From a checkpoint of a small transformer trained on Wikipedia.
Size: 14 layers, width 128, 2 heads of 64, MLP 512 squared ReLU, vocabulary 8192, 4.8M parameters.
Architecture: RMSNorm before each block, rotary positions, no biases in attention or MLP, untied embeddings, some layers without attention, local attention windows, paired heads, gated attention, exclusive self-attention, capped logits.
Training: a variant of Adam for these matrices, 99M tokens, 6070 steps.
Each number is 500 + 50 x the weight over the matrix's rms, rounded and kept within 0 to 999. Layers, rows and columns count from 0. Numbers have three digits each.

# layer 7 MLP up, 512x128, rms 0.161, rows 7-32, columns 0-127
639560610434419433414439602458484508604499489604536464481488551441430527494407549322467425528407443438529524525455493638528626524457544435383589520554468529413462435579541401447596462514426508477636463459556627472516578528559482434521545597516506498464438457493479468501644466587481548459507530505374551578684499583411522428571440497531661524477481449387589467513518446479495508628582
470550477616476431401477524496490503587524537461483491557355518478513456527625470350499508518504483462505524570539444558412465573468482527452613561535530537474539417482617524562452565521525318537625486549446559498476552498467560480444367587569576463563494461519552605541525432528545482445581571524377460441578487515577567449538523527546464544562488532460547552569549451502411481526532
625575443515423447484612490457430515563549505513563514531497449604446455497490523603487388396512516395527478499592678417558539560563491571387472431546541567529593558459536518459617487415501453468505476480477510556571631623432544555474494420473499504474479530428550466483525521424549562481490493550505525441591543555511495539460521459442581446487460493489574547542486525465626425369489
428544441493395353425485614504548474444425560471461591586570515453449478578548559564478389450501474595528496581456501442426609447486610433488544535541452519439566465559493533600451617430547469492482474545487537613533543514479512524531498591558469534507442568491517582440405508511530533538446425473491630498461310534487496458456404488491498646436531533550558500424522499440495540366435
556502438516522443485468515466569488480471448633496474592536572576521505622519523472506489439530486607517516498453426500461559511408499430511624609518494458475441542479446581559562548522551415552606470610570484659551597507533549659443483601529496543479443633589504487400453459572542552452522595538453602608664313519430569463558448559411561555523585471448545373518556478490418449472475
527539448531410473491464470427471532553438483512436507486429504468373434537533541420442645540505601466475553516515511538409467594578570615489368533528426583407458550651588454442506530326465545463478488523550595463528427458442558516308466473480536506615449615452492583462488476498525535619509339451505549601523466455583468567608454446442653486499475524537560528550483494368519297517390
511493570527395472427369519462587525495448559500632496506570618445437338578438524499494491561382463456598515473545528493496496504559539479502421555446421653533459500539486410548561625422590374513559455500489474603490469510467638560411502342525454461469468449547454390533522469349573547566472519572509579392543461466418481490493562579464509508364486506481563515534537433579539511401503
484525502513503473482498479472502510494502483501501496503480518504473463508510507492492506504493510514514541512513499488490515525509522510512530514521500518477506482508510500500515526469483505470538483517492500537495502532500498526466499485536533491502480528506515504516506471480520501495518509532492503505535485528528540479514477503507505502514505474491495506534484478493494472498508
468464509439449534499485615474457286529486403469419626651497470512489459672484607471430512389550512507512538489478509518465545488460476523449687535569320442489578498633514559531434646379577474630485429620489453553525576405400465541513413534571511344545528606536515465523519462449431441613415488534546565495542445460390458525599519569448393541535518492543537422494509496515487522436629
361492429456510527363539487468458397620434476469408599531428482650390502582494558347444509602550386586554535493601531391514486527439497437539606478688498457489554492544468413511470691489528465423519481602557501434638470459435397523389372565568577488476559574482572545546433471559510567497578527434522610472514567457552530420617573439583497480556608416530455574528544415523542479532533
497576500513453448497500470512475506497481468506495504464482507496471504518494526477476494499483509507514515507537519507496535490512499500487490510525492545468484495507560531505500504464482467480534480508472546529512492509489503522481499502535526466528484526535534531494529450501505508517500473504457512491503501513487500524534463499512513520474536488489475498523465457493490480517517
494551497523492487500504498468510499514492484526516507492482504482496454521541541468484481513482503517539515516524514531522499499494513491494517493536493534476490487491500481502558504470503494480496456518491510506476506540500493563436457510536495460507470528494528503507507478508519496509506503503477492496508493508487548481515490504481501503482524500501511493509500469513513480502500
398563454526560526662416413528479410482502548457503568574595467533446534540534565466501442505455417640455478604488673519481569490581599455428609503448546504521575429476486524470436591416496526507448506510576554702594616454543517601437548461570446476475543484463447649471478500582449581430493458575431524412556410593444452564506506582433573487472473388444545461495472424549580570447484
507533489549472484493557520456470499476512488502527506498495490529487495532497534471482511471468508533534509524524541539489496500496539519497519521510482554467503496530525476546495527464474479475526485514512516471490487542490523528483457547524553459525473515501508515521537488485520527513490501517450516517551498507477528506544457505433525501482533491479474509560469477512518458495489
458532483502499497494512516462481480518511451577526527500469528497466467516502503491476496500482500507534520509513537506490511511498528514489523500520473521475488486506549494510521520492489488486505491516482519522483537526488501499496497535531507475533489531474510515516537466475510515505510533548469501449521490516518500462505476504481492502493527467482481499509483492497479472499525
501540507569478444495551483448512484507472451486511535531485509489465487544541536470524475524443477508513510508501566507508519500523515516482530524527466536484479499493538531546526504459488470465542489474467528559514522533498503511440481478529517429490494547535516541510565453526551529518543498533445530493509477591490508490495491495492499535460530507486520508521505479486517443511515
393479445531543467490501573453460591439445407537598405500474512468550508559498496424513562505505487603534499542510705470504623425544567644475532503498492583474483434461465555478477480510485417407495438464523569521448465453503504511380469594574547456478550518476581395528508496506499559475425567636508462557542544623419408536475584431394510433597549462501494463642414415513412458508462
497544461519482463503533479456495489498477439499509483491505528533487508541512523471496482485469503502506533507536539511482523493529507524493519530549499533491517505516537517506539508458487459480499466501475516533497548538491505487479486485522516494518484488521506508505502462508519504510538499532480516482522516541482496487529514495459500512490534480455505496536493498461508459505518
453584427519556457475630473539430547466423538598452400518534530464467541548451584534422548574468635563553504525522530508483539582494531470417511496489454476515433531476543486536454568522543574488547542532404449535555478490502610657525522450490588542548380601566581404501453491500592527466545612420420539555568489437497604530515484512387471412399400527458383501571530425486456463387432
509550505508493453472510495411492469515442493504532555502459500538495487563527521486499470527487504496513553510549523520512494555517504512458525505542482532473489499531515545554517507488495486489527483514495520514488522533501512521456469492526502474532444518492500520504529443488511509476509513526487518495496475581441513459548491502489503517476545488463484500489485470511498483470518
538526477605396587447466546457566431562427395504459539494513520475486427541688470535440454572437434428465491547524639579436373503521515553471552574520508601419538512506555511553439559351469357486505504574440546497544513488358534445495320558532509453608430627437568434468409473421560491595501597422370392496481403483428449381500463577492448524522485532413473440528497487631545459480415
533497532461524357401438539489557540514472561475529558563500531584424319502555533535577510621435473466534472629534517612442625524568569529563569431551499452498369481527621433481503461521570490498495504527462489460482488470444488475457446563579499534548509468471388494424603497634519478545474426490462538475571515565459536476602502523530524503473438554560494514591432431444493386456548
493540459549494458495502494445510494514477477503484511512452510537496435548519497468522487498457482495531516511525496486484522537525552483492493487527483529478480475505539488512520558446538513456533472512495491514555501542512497512477479517523492442520479545525522526524524459484526535491536478531469499505509462527504525468492526511488519504444542479474505484506461464458519428501494
477500497467487501467463494484431545452434511495633501466329434454501503449387514561336519417457499588482582402576534482339457501530560439566417403473439518487533509453634461623593583461464520461519419511553463615525504494369465549382324471488580461506579606502490416470476409477592562495534499478496545582492408594535667598416496612469542428586434534530494413583565458538458428423547
457541330477462478407558511432503452527426429504466558577439492509447407566465528496547486435535530509449481532467504462528515361488452596543480516556392488489539565597527578533471501336431497543543484635508436597646572490471480494431372573573465419449488557409590545401517492477448539603477478516394618514460543574472495543586428549541468530506554426495537420486605491534476436435566
515515538541547498482520488447523432463392440511506606488499584682442412508574543492506425565461426449537518557487508498531463537525556558505652464505559485559394542502566508618517503446536466481482566527433485630539519502443423541488485563522557488573487635655598542532505487383648557649554526519519483456466376453402535533521474438566530418544564333381378455429526508436539360423416
# layer 7 MLP down (transposed), 512x128, rms 0.149, rows 7-31, columns 0-127
419560467433586565542453501478385444534543456500432454588517445372407538439523525530466419546545599502487603633408540399532525354410466410368514479581442514350578462484666477414458509502523528476519564458479515437509438511470482456471523505550557499409513401493409548530474341587445477559499482515552414517590586458476344458527576512578522407556445494622491416454445388580473547450539
425492515496569547521494579499546452395519534519420522624536567552602488396478529485462508461568542488473557452459598557397479513495524663333498591498530487515461452534534562533506601537527448435561578438530570404436582446434507365560454527498553494424550477542492530658623459594540435493603449499465496551551440561542505427509607395475416560510593399417354457506438467451594414598554
532508538582439500558561388557445500534525560552513485494598492441519558378516405599515520552506530465522468471433470467528515486535436510489541602535464452465608449436442577459530490370430468672299504479481494473518455549534478476446485563509548493529514513563584485385433605515383433550404412546564506441466557455421526523505508482432462543498475584521499440497545740529444548576498
499495481505449530608442423472496441498458402604534471566462492476512518532538515482423487533570485501441538466598487474508526427563554458484544456540401437404534492433382442491597545456529434514234471506498571461536567504464497527574543545587476416507454493577499571590571777509493529407517512441483607502485583511537444509450556470582526407487413485530573576520474586410528483496491
509546492488480515552545453547416470493618518607474403468486539509554434432685409551468555606509553571552478628352520535375466519473448567545416459475537549602490575599490490535466536498487338516479567554470587558366483540512492483423468543611545523492550407487285576415504638458534482459518388494491526521459546513453547509450511556422507388483626380489588526596477698447505591483470
446510505461465448504409524517431652493478495523501517421614440535478530501496484486614411620410452559579467502566433543645473499404535421449663482572488546351421510536473523423384518564461439456422604469418218589447554419557365547568420488386419475391552454505532468348467499470473410523347473446467425475503586484480551369464426539520423521474484490604534535472487503498534566532415
530505648521477553485461441501627579551520488500601352563480525442573508507596490597487493532439445564421423499491494549420422528468436472478383519389452588556466476391534545600474668577440579451537538419495570446510479544480498429520493538505370456396556448628419463504434431473432612504444457484573481439523605504420548500567510599489480454568414622649400514585417462499519376530491
498508482490499500501501499505508493497496509498498507497504496505502502492503508495503506504501507502497495511507490507500497492491502503489496510494491491504504501494483508497504514511503498505498501495504489500501496502495509508506503499484501496506488498491493500504493506475501501500495506502502506498511498495508494509497496511496498520505499495506501493503501502498493503499503
561320374493562554501432516558499484628666468583491572505428543322442484542469595693595522631461513469442555517433422509533466461459578504524564474537488529513482521381422370537436617597397473459438452636541559604621393502475437479594390498620471387394467443453565501475520470603540612516425540511552505494541545633527328540492442519473442343586363441564503516493520490460442364525463
486517457514468541459517509506576556381581522531509510455617629495526488545502374401482508594592518589448535421511421473457440357549464408326473407515438448577493512680436610624475599579459518401544490497350533414429541572513520455582530548458524535451485432427588498409559444493497553520457447488467536560527511533586502513510474497689323412595386431594482580524521525534547438626426
484507535469577498522486488503518503543481532508517507500486475478484498512524494526500543505540500437497484495488503498465513508481493488536465483514525484473514489496497525494487480442481503522463528508584435503508486489509473459509500544453476522492499472525517507504474504537477458503484489487499484543488502525480452517484473531502476517481513521547493518498497538536500523493459
524523536447505505507495487547534497502517497491453480505459495510539509535474499506513483507509537502480493529484492504492533512468471482498517506506483495495498521523480494520495512517501546496540496504493490493497522496492461492509514477466476514494500495541497502512493514512500494503500515519503569490505497512505509465504491502523504504497513472497509504518493455520460495512538
520507493451506494480566595536519605474551536371479508549533507483409410396574573525545431496501469486438480403479501519525495414475582483465578557482521431382571544395457442545481495506645372416437509407459503455486540447433399567465477457564425458264489603435441502546516682454462566440465535585523472543483546627513605613458482444524579618461438478570571577368419577380505551465544
510501475503501560528495495497511525487547542484530508463515504495502519510482519491489519500507487473526479503500494533539520507484499524511533517470476481500540509504484474473498513508497514491515482501545505489490507482519476504523524447473489524520500524527480483513472463472489449516480500514471507499491528504481527503521536532510528460522480495500511526487489515507499518487489
518529471529522519489468488516483509499456492476519499502493493529498527460462496513544504501489493481496449518487480499494531496512514499487537528524511502519493554479483488502477484537530512521489476502492489511466503493493477488480533496481494496480455490500507482510511512498488503478441527495498477500481530515535493530494504492519525467515490504521511469495462505491531493481475
569483491469517489633485512510502536503510463478534512438495522482504508493533513530502486506496486459487505475504484525517481527451520435479498484505477487479495480418482520503420489490550544500351464500484461521473529499406497478529498510495455496488503462476455428458516553517479509539515490460494468453476510498486514509570528543528465475506512538526561526453540549531521501484448
485397599491573428569533424478518621486506570534452550512551490588528517467544509498515577500604389451456540548648522389448618548387513443568475421452660517526449469480501505477446525454500576459320499505545530534463457429561604576582484479471476574390547560449489486455387563620415608565486519513617462514611402498523509487460549512557497504486567617449539556382542471545468515407479
508503503483498528502485500504480488557518497462530508503470510536468537490480492530573485522509473497499507491493491496523477494501510490472475500500524485500507532499452487483501509533472532518500503495489456522467498499505517494515531482480469496481513517508559501506512510448507508498498496535511500484505487483472509515510486500504507510510506491523525457497491522516486494506508
432541482635457481500549483366569409391473579509566524626508584516616442526377543472543397445611517394497518543507416549470501430466432375627444401363486519511522546517459457493541491512567415505533491439409476479584465550410543449471459506567515477450394389450511504372459455564556466491548399608406533566526500520452535464421455508454541539457452513590465479443552420512571516481576
499481505470529497504488503499489509460496518497503511508513506524489524472472502484508504500494496500500477483476424524502512508490494458486501495462502487546500510505544516425491526540503494566473519381500518504505491460551501460461513501487529495494504507505494508500533526494526512468435503502502500479508495489495489529472518461517492488532495503558495465531507487476491466499524
528546509529552620586469551646464454468544542513472431546580513480415530462566514565496592565526438488511699550459451595445488556467410565430450500514495544599424500495539470472420479511554478543537500523580554479624510450545541486422543541420533500638440468425403365501382406363509449474531526489583418509526526543624395396317442427452460507554468359450380500606466480561664478455500
459451501526588430526395531479419585480397614493385505547560527492445563535496416551554437505479537508492510589570560488465566483552529455494500602435565491431445500512514553444388409521492574486243550518444356409431461464460467567493541535497505358431559358516531500512493701443531535553421435448485526452467548457505554541596496534496520530531566387561527528453514390513502460468498
502520495477478540494534510531502500505506499463548493460483491514517466511524486488521498477504512527503488490478483526472505459498440518483503516524516528526511556493507508496482502521524486536537478486469508509482499525508505490499553507487516470514511503520488499525510529513483482464482491503495501483479533494511505492517492518521501495493522504491500495484473485526508468506497
530484417451570471431540437476559532367379539403435635506542569622545502582478426470503438507413560555330506351557441506541495463476608647559622440473465445582575434439626544538471485566515532520410419600497490511485396542518461587542584549512413489495548517483406499595606431619605467465623618459542414533495426527542501549432575495586443424463465462521436485457430451448595519464536
489566465580539504628404511600593621479545513556614558565397446457506544545391566489461459437543579411451477406468473639437525535415500443490507454522461466494574531520356554594421609498451524485428552462381541465463502453516558594550529606526641576545513582495486543505541580571420416511434492447539487457428501610536469594497574436549516421568373564583467522437478422489482419540432